python train.py --n_layer=25 --d_model=256 --n_head=4 --n_kv_head=2 --head_dim=64 --d_mlp=704 --vocab_size=2048 --activation="swiglu" --norm="rmsnorm" --norm_place="pre" --norm_eps=1e-05 --positions="rope" --rope_base=10000.0 --rope_fraction=1.0 --qk_norm=false --attn_scale=0.125 --bias="none" --tie_embeddings=false --parallel_block=false --init="normal" --init_std_qkv=0.0232 --init_std_o=0.0232 --init_std_up=0.0232 --init_std_down=0.014 --optimizer="soap_variant" --lr=0.00477 --beta1=0.95 --beta2=0.99 --weight_decay=0.072 --lr_head=0.0077 --grad_clip=2.0 --warmup_steps=200 --schedule="wsd" --decay_fraction=0.555 --decay_shape="square" --final_lr_fraction=0.0 --batch_tokens=131072 --seq_len=512 --doc_mask=true --train_tokens=510900000 --steps=3898 --dataset="wikipedia_en"
Each number is 128 + 32 x the weight over its row's rms, rounded and kept within 0 to 255. Layers, rows and columns count from 0. Numbers have three digits each. The size before them is the row's rms in percent of the matrix's.

# up: layer 8 MLP up, 704x256, rms 0.137, rows 50-116, columns 0-63
# down: layer 8 MLP down (transposed), 704x256, rms 0.127, rows 50-116, columns 0-63
# gate: layer 8 MLP gate, 704x256, rms 0.14, rows 51-116, columns 0-63
up50 101:148087130141147133117132133161120108167210124123121112116171133205135126094094146098189199179167172113131109151168123091120141131103106090113139160135121122119100103144115077094099143126145199
down50 101:139126107122063159135157138097169182139103128187108124140076141115101128113128207142169107129115077080139143150076162133112136138139062136119128150128130153155117091119114158145118159129087121
gate51 104:148079057130185148127148142115150093063122144089161167161117150149135146145125121074128160175121092144157094103093154122112101163152122100079120157122168127201153143118124104127144114132128097
up51 097:097198198072141189155093047127148161065051122118123127168168127104098132101155077170114126099125121101122105164177152099171118073132093161157160154131079128113138066126111057149141136135110109
down51 107:157103140133200143124091135137144149112141117200126187155092151110108133118157081203119062152090127122087147126147089119128126124131151134119095100172063159115113119105160133093129134111123144
gate52 100:161152106189108116100185149078198157126083140154068178119142063110135151086095165078156124132131139118136147125131167151114077119133130187117137150117089078088158095157179088167074093109118067
up52 098:121114161173125121065181131089122107092151142134101087124135120124107144087101103116093112155168110152081128061125157077153121079130139167145132099111089134149136057101177156096119068166147127
down52 100:143132111152148121071182133119167161170122201207101157104134140118165168104134115121128128180140130185160109119106157180159155187142104200115060093078061099145118099156153115098067071137102160
gate53 093:091108141156106126109136063100124142092078100089140098163137143089150111131116140107099146119151142083142109119098104168133083213152156150104097109165126163094125125077139144157108114104095130
up53 089:092135156136127141110147077139129094122147143112150115141169143103136094176135121088096136138104190126129140129077111107179099148173161142132118079183150124063077166069080161096170189142110090
down53 098:103088097178159080150078092131147153078055165097137153102077134100156104126138101119113172117168164110171134172091144139091129164132168092105116126121169141096117161090115103159127132071129160
gate54 096:131136094167114073123084151123147133110106076098109158155127077147152122146191163160154141148192088073111193091127081151167096168119082128089099146172145083147163104169073109126110126122140155
up54 100:162151109133163120166124100145143105129123083113169165144152108111147158174117147178130131126181091105131169119122150134184152109163095121109103121156090115139181145136155136117137124121160116
down54 099:169116093082147038123111194142110142125094121147144137125130154190170086146095141173122117112147090177105101125168113145132092120101085113103102142139165185109186134185112099149088207122142100
gate55 132:124130087091087130169106185151128194117170199119105101178137195061152149125150155156129129186109088177112126122086105126066153165146100147152165113093112179134203108163123126122155061173176137
up55 124:086094122109119184142126170153137122115110173174085141149109103044140082126096167184098180122127121167130158102090078095100189146149114173116151181091112153127113082111116098130117105211152113
down55 104:137119106178140137152132136128139205132108124099121101124172125147182127132069103176135140158119049185112137138101170102182120098134150125095136151094110199106101141154077136144138092155128081
gate56 104:106132120160162106138136177166167102149089100132099171127161078127120121097176051143130176170136100121111202119115135167151085111174089104097177100152112074097112100149075111144097146137140105
up56 101:132155064084155085109145073053108127110173186105133123132103129161108124093158107108090135160145155143120173102159185114092157138128118152117138133064085119077130079098091155129083128158094113
down56 098:138178126133115147146129135147088154066117129164160139156137121151125108130168120134189146150043126134072063166192110162136091101098205160124155101149150135088121124108102164107184154203121129
gate57 102:102063137127112127168140159202164151092110085134169104158111161055105142158121145138155118110120072052101164130119060099114125200124083116185172146103125103150126137156107106104154187137138135
up57 104:145125107135166118097170099093189177143129150151136142121138128126161132124162126152061165134119117116129127111103101158181099160164152137142062200157140133231044139164122100092135096157152118
down57 100:132126100111184090148112077107075117232142131143124104132186138108086152114160116111138116154110118155129154121158141138154167164127094109151084145173157121157146110189121051172155133088137051
gate58 096:165160094056046141104074177158085206149157113129084140129110120177156094156079115215176147084086141109186118108178111103209130128126152179109149151142116153113153197125121105104120126139124134
up58 097:096102162094140138178100097117107128126103145142068133123127135147132122056069166180109056155159124145118092143159145143159133088154142138148146092091157126149111146135140111140135110052143180
down58 097:113197089091162109115136131108168177119120100093125129122109136149138152137118125151108117103147108169092058132131111094156120106086130125117110130135127161164063140097097117149133114109109106
gate59 111:133121062085163138121108163171104094152131109079188130125078151072104079106105117144107106125126093102097169147107107168143043124156094129110130109117109122181112095146104187163116178151113184
up59 105:086119168160191179135103083091113132098113147106101167082118074133133188095140127095140117135190111173166132130111126141116142115136097155097145118109111185095206152114125131096150030108147169
down59 103:097103134060171094144130199122141095145116146146160173055068101104130113180126080104067081063098072149142095150038164148096126086154146116115152110081140118141152087126072152137092147133127136
gate60 096:128081109113113162092138139111155130125153132064112147144183145107150146182140102124117108151180167084185105140105115158121129086172177149176088097094089082124135120111172084158115205109094131
up60 099:156147129149111178122176129128127136125108125112071066138140142115127116089149125120102109121110087099160099096119127077139132121126160124092141109164098155181144105111093159178144118151143095
down60 103:105076110155066143078113121172097149102132174079184126117083151118125113134106176145136137141086108145111171136131131120116088114150132135148111124174132101122131159158147120124135116167150087
gate61 093:068112124095088117135132096152108117100146107158101096118125174107114109151089112131113144127155129127132129156108111123134154118183139119104128128190143121071137132113158177076142119139052133
up61 098:155153133094075174085084137059191149076125122163123138133175113117147138138074141182120150134119177132153142102119109128120147164124110133108130139070177100169112091135118143144162117115153166
down61 096:119118107187126154071117128152140167088128169151135164154154125086143173132139151097155100133153160111124068114113206131116097123122121168064137152154090108171160133114112147113110196144167114
gate62 096:111136125102160136127141114087156075116083110152081119148097112158107100085142115051145087063093164155132104169111114181128133142124160104117191094120189174133194094100199132120108136149176054
up62 097:164117134117125130089123136165118169111137144087208121102118175087157167128093112205131116201124112095142112122111126089134077107123115132165096137107085087062174163082058142126111131121119166
down62 100:146138109121113082179085126182130100171098135133146169089158153167145111168090131113165142124124122086116089149132085101173107053171124134156111122132175087091137157156149110059150122126165114
gate63 094:124125179100146097068107109171158067134135099167131119092163094123126157148159152184064122172152109148125096134098153144094045129145112113103156094089158131142126126073065125093128131097072154
up63 095:131110151092143084102111109146126117145149106107154134111172119154163133165164132136041106129135140150152100197147106128053120162126118169146112090134094132201114192105138155101089125195071138
down63 098:129124105130128122138168104207114077099088132130146180131077078116145160139156146153042142090130096094121090121089095113073112146139081145164157135109083157142089133141094147190091161120098115
gate64 125:111078093119098155141070133156074159129172151107119145164140133181130094140103165093141156186131109122061110119155117161069151121147119131113123138104114209167092133157086115169118094169077173
up64 128:155111143143114150141107079154059133102144105124136121147111143180129068189104153100128116159209141129167115106095102079127114127076093154124167156096058188137113082151094177117141057131200109
down64 107:137192163134179091120170148083172102150099125102120126136156118125076191074135111148139081054142122136148112153112167121133134087131147137133110077146160056093133160111166110105108179094089125
gate65 098:129187121108141138174086170111109204148126184108162178074119099118125074094113070095116139110140172171132174202074065112143147113169095115110123100126092171131124156116120161136186144134076121
up65 099:094110125130091102119136166083151167184114099059187148181178152140156157108145068139091145054114226155088116113110126152139057128142132131141161157147144098165140111141132155087095133156089135
down65 102:134099119107129138116128123139178108155121115105138129121093163106117083155101161061094078093107175141092105066094168159152113164154142129109059088151131068084099118122187146083089112143150186
gate66 107:133170166144081099157162141186168147192082125143172131206114136091111094103094164145122128079116155081125161138089160179114123115193170134102124065116071144187174153101120150100143168128159178
up66 103:094166137059151097074150077088156124157108149119154179102098047096133108166143104112162191136112166129123187112111182110179152142163082191142184107099112124109126166111208078076079142091102167
down66 102:083071132119091120199198132079172134120162178095108142215126159109131166187154137116131111128121114089182129116062114096065066174141128098171122098116156215185123195096088149113126123134136143
gate67 102:072191110103185141092134085115095136162074095141099180103093121105167136138129162162114127173106132146073161105147166109116131122042115111151159125152126104175118075181121119178170183132145211
up67 097:127108152126122095188173146063128111120165148181218199131122133121080125127113106135153148121180135112110051083162142127133116136132123134100198054104183111109118108106168147146149103179111117
down67 099:109183155175123069118137174155135101101133169087168095123130115167163105109123062051046147138153078176124085158133157129175146140130177139107155113134204178132107160149121108103122158109146165
gate68 093:120126131067102172093089123120128094116114087149090176162212117102116032150159111154123130159110118110106073163164084167106062154121118140126122079128142123132147085108165087155162163180184080
up68 092:162110110078076188105129118107139135147118134153106147110224073143143060112124140089124146148123154081156108149132135146084124134125099149136143072101146132117101118142106130170121159119187097
down68 097:175119205076078165128153127151139132163096160140146118089088114114108120140091111125098172151124164123144120133127151097119103088193079110127162123142106044133109154134116121143157164147071089
gate69 092:097114134176138135070101187173128108108168129108077141104186129108091137123033174097109108153160194115097147159130122108115108205131153129099085107101133105098112166088102132106121110103114111
up69 094:149127154061124105106122157125134093099083166059097119115057130093112104132050165139112188141139051109054105061149125135124107108109113144098092099075137079120140140115166100141094123151111198
down69 100:158168074094097133102206072075092087125099145120158108141103041109119182127155140199180095119086107119200122104155133174138119137108132135137121165097155123121081159194098142143159118116177162
gate70 101:182103140184166086076097167136055092116197097111107143099164099132157095134140192166116095126169128173132173059174059126111195141121106143169070118136115126193100156143115157136178106127147156
up70 098:177160134101094145121138090108154184096085088108067136115126137079115138166089098158154141152136141118126156127143159098134154154110144100165169169134102138100109171111138097155133149175121166
down70 102:120158139135051157136146125120175161101089117139058104130182070090090106122096151186121167118139131092099108119139124174141122202124111128148165123110099133099108161165083137179077110144198126
gate71 107:122196146152102059110151145112132061124138190138127148089084111148129131119117090163078127080134066126153081134130077145149125208123159090099135151111109103127047089149112131122107155053137161
up71 106:122120168133129171074100140109120146065145232179180145092163123155146146150105098144130127145191178130107064156127127132124163115116147127118173092179146125173108073146139159180110122120090116
down71 101:172146131128039092067177139137114145116118161084144070134120099155116125128180132129075115106104136151165082129137184150132116180097144106155163165105142089165125133212123133110076099097133144
gate72 098:149149164133171105130175151110127157118146101150142117162078130209109135141101067083150102093139097111160194142083157122114185081115154120171116198136147110097085138111122134113087100127097140
up72 100:134102108132147136138106152128093091145126160148164136131134186135114145085164114176149085113169124086093136143147097189121076134138128139137145107225122153136115125164126133155104130125111137
down72 105:112103097103121154146176154150118156091141168200143160098164094192142125083086140152112114125167156115121129168157175137124104133112211131101136117187084154061117180133094121114070144166075105
gate73 090:119165126133114110122128088156060135103125111143062156184127141180028137081113119127081130140108112057172104074139114127124109117132101118146138156139162140127162122132120079144169121131138099
up73 095:120142113118119057128130050128158151069107109134105099200137138140061155052126123127093111083118045142138128158099119157086168127147090174130146151120144107108155153143106075116204114134172087
down73 099:170131096191125113136168114127102161145091109124067190164115135135065056212117174186044120094089125154144117123141137125183130161090125138161117092144092135090139136114125152144130155128184185
gate74 102:062137116117084129087121112142134151113161144107118081122114122150137107109081123117188161125162092156104136063143155192097166140073156223116120134139183151125105112107105112115126136069138156
up74 103:151082121155139117168122129136175111109087127118190079111147148125105150192120132088123150092169167124149174102109140067100138116173115176181121126084129148132134099154113162147159137111135098
down74 103:091131156144133116171150113104123143167063113194130171141087166159133188147167192154188098135160153148107176125115123177103110096081100149138066152126113137125155135121193161120091171053165119
gate75 102:087097107076132121124158077110080110113163129117096104149077170148188100134053148131128124133143150149120118111165114128142162149071076118186188061102148075139114146106130152150094145151103124
up75 101:139131137183118121139123136131077158185150107116158133147215075108057148121142093107111114143140130158148068181037131135110101133130103146119156198070115158112133123091108153099121102109165109
down75 097:125117194160089084159140159060117124086155168141135097137036184097123169096099113127070107148109088113187138126114152125131142103099141141091165102162157120073117137082150147112069098132066215
gate76 093:069184094206167143134158119154112088109160121130129160118137104157117098163097122112088159146118095103090143173172099132147146076129157103078177130145118088134125155150184173118094122211184130
up76 094:084183105134139128093158135070143110177085166156123085185102115139093108136161040147067126173126157077132120194142144069103127087169080130114105115159133184164148157137143142155112138085175167
down76 099:107127100099174151112084137136111159128067130138126160160147119129137056193160087097143184160057141170119142163150154119141123130154106232134116133143074140130118102149150107118103155188181155
gate77 103:134112131098113115153068107097129124115140210176134145091132142081110115184088143098029087111105097124094178138116167139182143116144108109155103112146090132105169210123126139096139141138121133
up77 106:183129137139117108140097108136155138124135141118160143127125166123151131117096140115148076127177145177135171123052160122102097169182088124134139106132130090147144119090089127126123104084183123
down77 102:126083139129168153101096131147111173132135091134078065086096116101099114135102135097071143091110139125161118152136145158153105087155160138102146141157142144131131118128115146118131087103099121
gate78 106:132143136119162089130107187098084116058155103128118182190124134138095165196121127196097138090161094158120047113068111088115154180133168143112132139133136158141137096137193095118129090134156149
up78 096:127162125125147155144196129137112166077139090093141153109143143123100175113170077168112117099189112145127125124153099094075155173084093158191159085105097119057176138139140123138122120186130134
down78 101:112115090065185123114101143157100064078126112151102087072088169115070141099110139091129170099162137198165159096153162099164131061138098120192125177135078173112123126114149123104149116176170137
gate79 093:158149147114151102166163098121172114120157179171194120127105209118092115140138140123146098141116169125104187100143152112118071078170155138159097112112126137104094114117104155137110101116145147
up79 096:126072105169123075145127118086123061110123079167138113130121151108081132097126105152108089167172127111193150119104108181117048149146133113134109155165113150121137058214106114138118129136127112
down79 100:116172084105155100174123093132112103136162117114123162058150122102106055097095185180145145151204154151129120146119145138091120191172133133143106131153081102125129083107108060131071033154123130
gate80 098:172128114158105177142047117145173129107158154137091201154127144151155130133170068165094143158126124131103144106158109180151146113158119135126120176150183157101198129142038101110096135135164165
up80 100:133158115142118129094130175082118107181091153163120169180129104090093165114156185203091111130113133159178166107101050139181178108112119138123127108154073105143123193133082106121154060120156093
down80 095:101088075088187115136062107117120168156121093161103149147193125134064126086101112131072102146146150113110090195097105123206074157115092134160147092162157105145161120119107155134142118130192158
gate81 104:084126105184116082160078130142157162144090162082152103095105156125149156157132111204125136120131123168077162127099137128104104140137083099111168072118112195111134201158106146139106136070074165
up81 107:091159137145162135151109179119098129146132161119109069136152121162123187177104118155111127127126116148145170158111119154140151140184118071125202095173117204116099156161126163097079134124142097
down81 113:086155088151129131177085142075124170115157136116143114132079162139082089220126108167063137147080107148094091130101106116106080087129155072128129123103138129118103175114136104080077174149128159
gate82 091:167160128141103144165138148115099185120121086130054130129156136106090129183135116160144128048090105183074155098078071161115116101105134105118103152117101136129085121116116155171100148139130084
up82 091:112130114116119118066145109135170116139103166047138139122150111121209163056096137136066143120148117159205127090124119131118125095089150137151148091152188112165188125120159075115129116141154128
down82 094:112155120109085129131089065134114124093094153105116160101132151097140085078150083176077092123150106162025133180153140171112087168175163109088115149173078164148136145101101088170138171146145191
gate83 105:126113092024151144175118151131096162158150120180151144140158169094107150119114056066111124142149178205079151135135086138122089099158121126111152129103088152038132135153132147124174109169160137
up83 104:131151093128152108106113095150099125147097105177171109107169159108190150110133076093115126146136099172102064119124108097045090106137048117186099146159148140205103083085148092067138101133159118
down83 098:104140075198110176121184216153181090177103130050083192148121145184155154135132178114095136120109137082174102168115140138143124160104107092107138133116141099172106105122084101166116102116102106
gate84 094:123134170102216078148107144155157089058085156169073112126154129138169131149118102118147148144139081114194126161094148136193094173146150107150120085106125093082100151074178079094177151139128110
up84 092:090180127145116161120155120102124136183175049140150127138119107108140154125149160102190115109070126138143154116111064170080175106173140095089110156155104162121152134091129123157056017145103129
down84 096:125178192138135097157145190129075130136117156110154091085175088145098122107146103151066137145142094089119138165155100164109122116129079167139177073164095120113102144170120131084170138127110173
gate85 106:082072130109165139018108125192125103067105121071155151093116115089133182095148080114155179115152130019182089109154116156131089183113108122139168100118139142140117137136146121091124110120124115
up85 106:157148108139157168115153101109102112125132141114090179100106098139178092177097076126188123142171187091173155144167147067115073159162080068115155087087106131128107204097135140167140123113123117
down85 096:140172056073111122151179115083120126127108101159116091146147107197181155135135145107117171147092118177083162042140090129109141129132113197113148092154040138122137143121152154132127124139137127
gate86 116:143136094155148111048081090130108129101171166124179151111121143110158118153092170061073126086126104105112170108085131144110083135152095150174088131151142076091064081125142109151172163131155137
up86 114:096135150127092139125094115120100121093167105109162102081201097140140117144053136100123091167148103068122106058153101087096115085134161164132096121152109128161073105173088121115238122097237103
down86 106:129154141102123156132144091159131173114139093089193110119124060112165134151084194158121142171091143128150180110084099115134119173147189089134138137185129127180145108137111098151082131184091110
gate87 089:107112131126155127058136127149182169115071191162122178086173106160148144155173083113143130107086072106142137140126155137108135095071148090141145151168119120098086049049100125132160088105082177
up87 094:129122144135112108144127055122123095117139091103187137158165104147091121096135111148118178133104113148097166091143103067190161174167153130143079120120104100158155158145133149160103123142160081
down87 098:132155103133159114164071137116090153073105151170192136169138114203156122176104174083146159091081066166160149142098144081125125101143124157106139070136168160131155140123206103129138069096128131
gate88 103:149134128118064161145041121197114084138077111109121138104119185136145128165136123098104075156160156127103102128152179069147131166094188115169117118129087149134164136154174111101080181080090099
up88 104:106139161119123083133055116175145168114143159140149140114106113163132117071112055107102106153167132085150117153113151116121147142161093100097084146185147134157143151124089163057205107116133130
down88 106:105098114129046132138108122147148099145067105111174146117082097151151093115101102088148199124121100116179107174101144130152080144074169118124180151131110116127159079172142152098153120097175093
gate89 108:175143109062112123132124154161142163142088114113150129146124101121063132135101093123167131070144164129079104152140095114163141144114073174129126115149132061140154112091155094114115087121133059
up89 101:194180034064093112146150088103139151189083083103096184159163126160114079142131121122157138045105145082100120172107126147139161122105048200085166106182077142131148118105153125131133106111164139
down89 098:138159104098123165108110154098095138138167114182129104093099110116140150148132097124159129120148151110131132155146135071138116123140186079115103106098152104122107171161158087093107124099091181
gate90 096:112074150183120140136099148099127143162139093154114077104109165113142136124159089127089123123132110124143124169119155128121136091173105129103118140204111158098140124176099098135138113106124075
up90 100:077074144144116152132097180106146147142105084154138140167126167154116128136139076071156148157076059081166177129119164136160074107129169107146163081166157122146127131170141138120132123109117072
down90 103:158077174105144104171069085124080126138133145057145096112107125093135178168108130223116154139195149174174108173072100219185155108140101102137073099140139072083134095103098123124114137111124104
gate91 103:071107145140135169133097152058106186152100107145146113073146073119108126055115145159085122106130100135169117124090124118112157139100140073163136144115116119044127114094126180154125167113108129
up91 100:115115119118109114153120043105159198133152117139172152116057124080137143106077103142116130095164097181121141115124182103120156154072094155141149086139128118040129122147045142094169160144127114
down91 100:102151161180121141112171086123150149168162115051139136154089131150077197106088112140139155124128138114069110112083109120081110164158145126125090133045124133177120132141095109108138077147141110
gate92 101:115205125071107156118103139120130123149125123108157152136163210087087100081141124164142143099132090124151159105145095146160133138144145080105095140173098174130126138090151086120134089068152108
up92 098:157152101091085168043144159157136094081113148089117153103167192130112174151123130075051082127116133157124189117092183112090119100129133139120096161205084119075169109188145122102101161137140133
down92 100:162097163123089131108060086128173078067079140081096167124143136090130138187073098086075138168143166122134150067114184080135157101127142113088074096130107106165150164137148171129129125187170158
gate93 093:134128122121072111106126148130149130125112139110135117180154082077118166141055181163144101160182145103132169146188169107171104144119136123206137113088132149173149136111112122104136025127099125
up93 098:075090041174140188110155099118147170152120124110116138090189149146134138119119095177142136161151148140116072098189087126160097104157130045185121122119132119152129185143145133135100167123159151
down93 099:072151096145109148144178128076131131113124165178117169111182133134083128191105126146095136106167150064133146115126112151157166054147125158181160130126063145119137144162048098164099151129134115
gate94 103:089157162088140106145105133068160057130184086042063135081133098141110093136091155100083143148161127167116120135068154146121187057143168182127114112088083166126133131114213130101137193086145115
up94 098:172131166111110098113141108110159086071093133119140151134079100151157114095154146133154158131126149079113196157095129093131132134102185168179137160148061124190097126156135165106165108223097131
down94 098:147163140108137113132214117124112138193073180145087155063121127156145145142133157113122177189105117129113094158121147191173130116149160085149121179071110137107106086101125111084121128155145096
gate95 112:119155153092128056148182143136134122190105117088186142091161148079124123114144053139148147051133137176127066103110136137125156191103070130140112139160113079084126190157104095112108114145141129
up95 108:095111131087119117120214044096169069181151099127103131109167121125125142110094061150160173131040113194096107137104209117077142172136110138146095086145165107108122154077125110111064141111128192
down95 096:076124174123167051156161144109134140123086116174109155096141155172111172128129117094198095155110170140148135129167162130105123163102143150060116119137122147090147121215176138179116142154176202
gate96 092:140134120102121151114160124108201154140110131151081106170098099111166085125227120138165069023104106153152134170128175134160166103158078151087136166199103124160151131148170135100127164146089162
up96 095:131145116121109138132147126220133107152201145119064095129062066162079081097153124146179096088144154133120172169138114112096131114121131123177114155125109151120146142145084148153103162152087149
down96 096:142114098225180119174168102120108145060152154129107111152141165106119143128188169205060155131170135128138128132114156132145151139080122159131140143104134136131118135112132099115073096123128162
gate97 101:103071093117103116109160172143131065114117124134125079132132139142116104142164165102127104175133159098117130062091105101093083089085149147146140133092154228116120151130151112126144106160130180
up97 099:104131187160081137131148091188132127091137134131177130085204105136119140120190160062175147097128112116165101065123109122145131205171147098092129129128149123119172105125118086139121049152114133
down97 099:147136151133067127141164119166125124185130156082203122139125117112111149129173107063130145081146123130117133117103115196104119120166088117139113149106139126166137096081158121143104140145117084
gate98 107:181088137118141081199105159135090176169164128154134123117170144120196185104150119118138109146119045155129115117150169140191170101170172177118119157160119128120119159160107106146115190109114158
up98 103:177162094175139155138168105157086166167188157146177118124149110189170138161186155086158208118149100170112139107124112083145090113123192128109109114127117135127144107111150107188109150129107108
down98 103:151071112124103168136117057159101123074087128164107115174100093138096184125138150111139132194108141152101169160165064111143107132092206090075129150177132150157189100147081136107142112166117079
gate99 091:097165158109145114118139134157160089087076144062117157115205138154115156122105140112091161149148150157164099127108090151097088111148109115156150076091144154117096101184178095161105132113154084
up99 089:148162175113130058144131161161145130070093132076117144139178120158115200112054173146076142149166121101150085148137124150084119131063126116109110094102154148105122084204090128166109094117164118
down99 101:132116187057123089163100147190132132172113118090081120126160153132148191118097157145122085124153113127153136111138110147125088090104158079059148108126193138157112128197156180160126148161119087
gate100 086:143154121127162155146143111158191073150132093109092188125150154140097151130176093150178119143112143089090183114087141061154080079058121106058099177125149130118074132104146122125113074091128182
up100 091:166115104154167106152195149139180116045195163124081171154099118147150147151139107174120163161139143100137198138117131140176204140120140060106083123155106175201103150091096155148110048114127123
down100 093:101158202149140193170119129169118106083124125124109153143105201117130075163088105097084115155088147116201101130143116149150105112057133129107085132172133191088106149145126150124167084174130175
gate101 098:192093148121123133191101191197119109141121097112118120112133182168135161146159097132176093147114176147110109136070101098072119152092185132126169089127187104101180096116163156113151134099159174
up101 095:072120103091168110078185102080100112090118176096174092151111048152154132123160175166097112083176122087135142113132132151140130096130113127145094112131070122142130151132160089131148106124153086
down101 102:172115139122119150165112172068107083121126146129134052151158135122133115066094171066137166103115131180107142157169199071133124109090108015157154094128150132156140127157120132150151122176137094
gate102 093:126139132157140139095151154209122086114128102100172155154112157103122111164136145101161138170135130143106143114130114134097141114128174114137101137138179075098095156158073193163120115161062070
up102 089:160124108179078141083142188135088065112148130129108129123157148179110064157102158135155122180092128140110084189068160133139083124123182092097156089137154100140127151126098125067152103083124126
down102 096:120149081145192169142147115155107095148135139161114128093133117083089075078148186106060139132170114085111083111147166176141130196071216141111153105153159139120123126147117126115116060123143157
gate103 091:144089104121124140148122174153102196151132179133069084129163081179138178152128157160107061174097126159103129166170123166109165083108087178090132113123137110088128150142173088145100112111152177
up103 094:097063154115086094116128165181120166146119157145094090101117117114151125177158133102112133111135159117078140125216116182125122133090076159094147115061052139121109154147093183135159143099167190
down103 099:126145112135144130122104143135118092129150133086154135096107187132154136128167159136119129151113146117126099189129131103184145140111098143153160109077127137149077077081156062109122138143134149
gate104 104:095125111124113130112119130087105116090152162112086186168147128117114158190121129047144157142162146152076157066093117097132076122138146132131123138097163112144133155104133140167154181115127129
up104 098:086120127121146083083114139102140100173173092074093136099059140172150117101128152192122091168185115122173113157135107132093141119148107114090051122122160130104116121138125097140118108150161144
down104 102:134090121125157166137097145152084145114156153138139132148118142124104079135104131112143136156125136104106155076157111123121109089173132115049068171140091081084059106162101242158086137119158146
gate105 111:123126075102119097110138086146141160108111093133071147144158142166101118126118138131195144195112095148142112102132129110080143112108176147160083092136181126145112140187157150135118140071182115
up105 106:145210080106088138152105167110161124134151072110130137100136164114071122164180102152073133130200194119105117112108070135115125145122073135114117101147127164058096082105155141131165130137107087
down105 108:120120148089113123088148130179104084110164058122145116078109148074134146138134094128127156064153150080112116092103131135108089205111081054125104162132141176082179124101143111163136108104094118
gate106 095:144141138129129080130123134135146114167122078105108148095177194098130092151153122113155167174170184113186140188137097149185097124143043090141082127160140190111118162071198207125115135093162129
up106 100:146115157096078111097065141113170179151164136077130098107138116177146096157162152082108148150191160126138179096124131125148100099169077123156122178125162105136116153092171165152051087107167139
down106 097:142114109105132112138160130139149109077114077115106170119142123101119141124096141120141156109138116119112118132116159147132220103106107182144138101178140135185142102107044152120133113158093156
gate107 095:150155122069068179124170146114132114118123171114141114126137126103125041179077083113164170159150159144153103064140115194138114088151123092105145171117144120192126087063181098111139169159116112
up107 100:095118157091184112127101137096135163118107180159098137113140151137130148163158144110187123116186109173158166181126117168140098132158199165160140175110144104133084083182111071116101179047111147
down107 097:154178150116148116110129178102186120112149168171114079135193155121136103102164158152109201166065134160179156162075183117141177107110127159087137176164135155171129147162145140138147142086136132
gate108 108:131173160115144117125168177118147137148123118121168144174190151138128091130134131178203146118155103049105155082171153127109115113036115151096151108161138145159145127128159103152105103117151107
up108 103:115100062108125168124141130119113149110148145154135080080156115126139139146125099097179173081148108145144080096101177146130113080144119141123109132153070161117162140127107121132191172118158112
down108 103:152140128106146175118135163088109161171130139102143137143075098158128117176099141138106158091094188140144087120130143080149127136117092184152135071135159122146120156125123056137118119111111113
gate109 098:063178175170141123107135167105087134143066198097131099120129105148137163155129170116182170141137145081088075105131151114108075104171101110131170098145123117164178160160157116140136130165085110
up109 097:121184167129137088145097153163143151116078057116130156156089118089090104107209161142048161084118161090149123109106128159111141176162097115144153121205059116104139127176076175092114141104163140
down109 099:123185114118107182040153201100140144145105141107117099160085079141142179044146106072132167147166139073124114153122116124128064144153095079158132106183077160121097149090064178143164132175060094
gate110 100:170134060115045150113171086136099133150150160137091117104129129141146103154137156133080152117166104093121063081210198138073124169130086104178119126084152145170170168174132183120141120181194158
up110 103:064093114077094118141150110080152144103119197086110164093084169123145098107058108150162116118146097104158125072129184139095115147104170102067128128105186189142167114107150150084088160166167189
down110 103:116097136046071135147114166084144106149129107126105094132179081112164140094122134132152094127130136091082178153137184150145085142088140112132115087168081123119125144186159119127114138109139083
gate111 099:096183082118134172150113123144177161149182135117126082102185093121144102129096125123198092177145089156168130154173150139151142119179117119159132113140166124053183126189114089152102131127103126
up111 101:138138134156108088134170139114105099161105194149118158109122092131119149105162134073102133152130062142132118107080078145157156111098102172083071162134146158126100111133151105139127114131150115
down111 098:134095134112139066122068112115090116089115107009117072173145119127158101153053133117147085185121091159095141157153133143156123074163127129160146119147162105106172142133116108094140194110169108
gate112 099:123147123160107175157139178086106161176152065092085127124168148062165126091152166115109083178122157114139153131155089141110071156134146175067128146112125059139112143132172120121107109068061117
up112 102:113170132097096166118133172141105152110173069088145133128160160126158122128122117148123121096125119161130115098111164116154161132121122126182172141154133161121132063110102122115135166110100123
down112 100:165131118144071073121124125120120078093154116153168114145133074174118091159160140168142103113128150054096134129160099107095059098136116139091134158146151148143150100186064091095047084188096168
gate113 107:087166124090100080168133124133148145117181134124162038078105071111107124076110077164082127084140108118126119137122105142117095160113099139064158124123144156138086143139100111086148153106164086
up113 106:120148143106130108133112164141113093088061169090130118089170142129117176123106123148090102132182164134136106077135074078155151121124084152110129150119201099082161197139151136117154066199081142
down113 103:142069125112174102107163096117108152098123176116160103086120128078122142132124158151104173127108104111130112128156133150095063202174164118073143156100087121151174178186089141105124135137100132
gate114 095:146139132134094065121109118117213132133122151117150104089170119179148095163119070105064137138081157167070112134144119094114136181137115124151093050152132104096143100054143146138152076124142108
up114 092:128111120093118069162073048159134176136149106123165109135112132161117045139144084122138196182150154129100175095095183118103147107108128129166152086132132070117109140158138155109146128194152122
down114 095:152115071122190103088177128115127109164071119154123156175074128125097092134142176094096122158147137110138142094096139116115128139103153100095169129076096154127108104188123117139071111075119123
gate115 092:187130109134107139126121149154117144094137194173132166149169143185210142122144185125115128085112107127156113113117096206118114161085094158206194085087151030127070129175110106108183127159106099
up115 095:118179123108097139163069107133090163102147092178137193139092147198157107118186225179121113092148098101131097147114101129153135172085133087155101133159120121122106144162065118189158108138149093
down115 099:138155159110096149137144099100153097169125082095126120147094110129205083157122184098071138177094091147081152077129155152132146096174153148161136127073088060110121172119141092130119141180089186
gate116 109:110170150161102076138165112176160152146090094143175169170156162127180211139158144118103116104137093109131101107092091155138115175092137133135137140161149130127103115150135127102191083099118103
up116 108:140057136166108111117078145133144155150126116115145163128123121161145141175154058118103109066106081129142136083184183111139124108095162168132107090158141173086117083057120135120166112148166147
down116 102:097134108153119148125112161113119108087130122182144109132118079127075073155142123113103179106091138089136150126134148156074199150110160105091119163173111080186105088141133178107137154149126135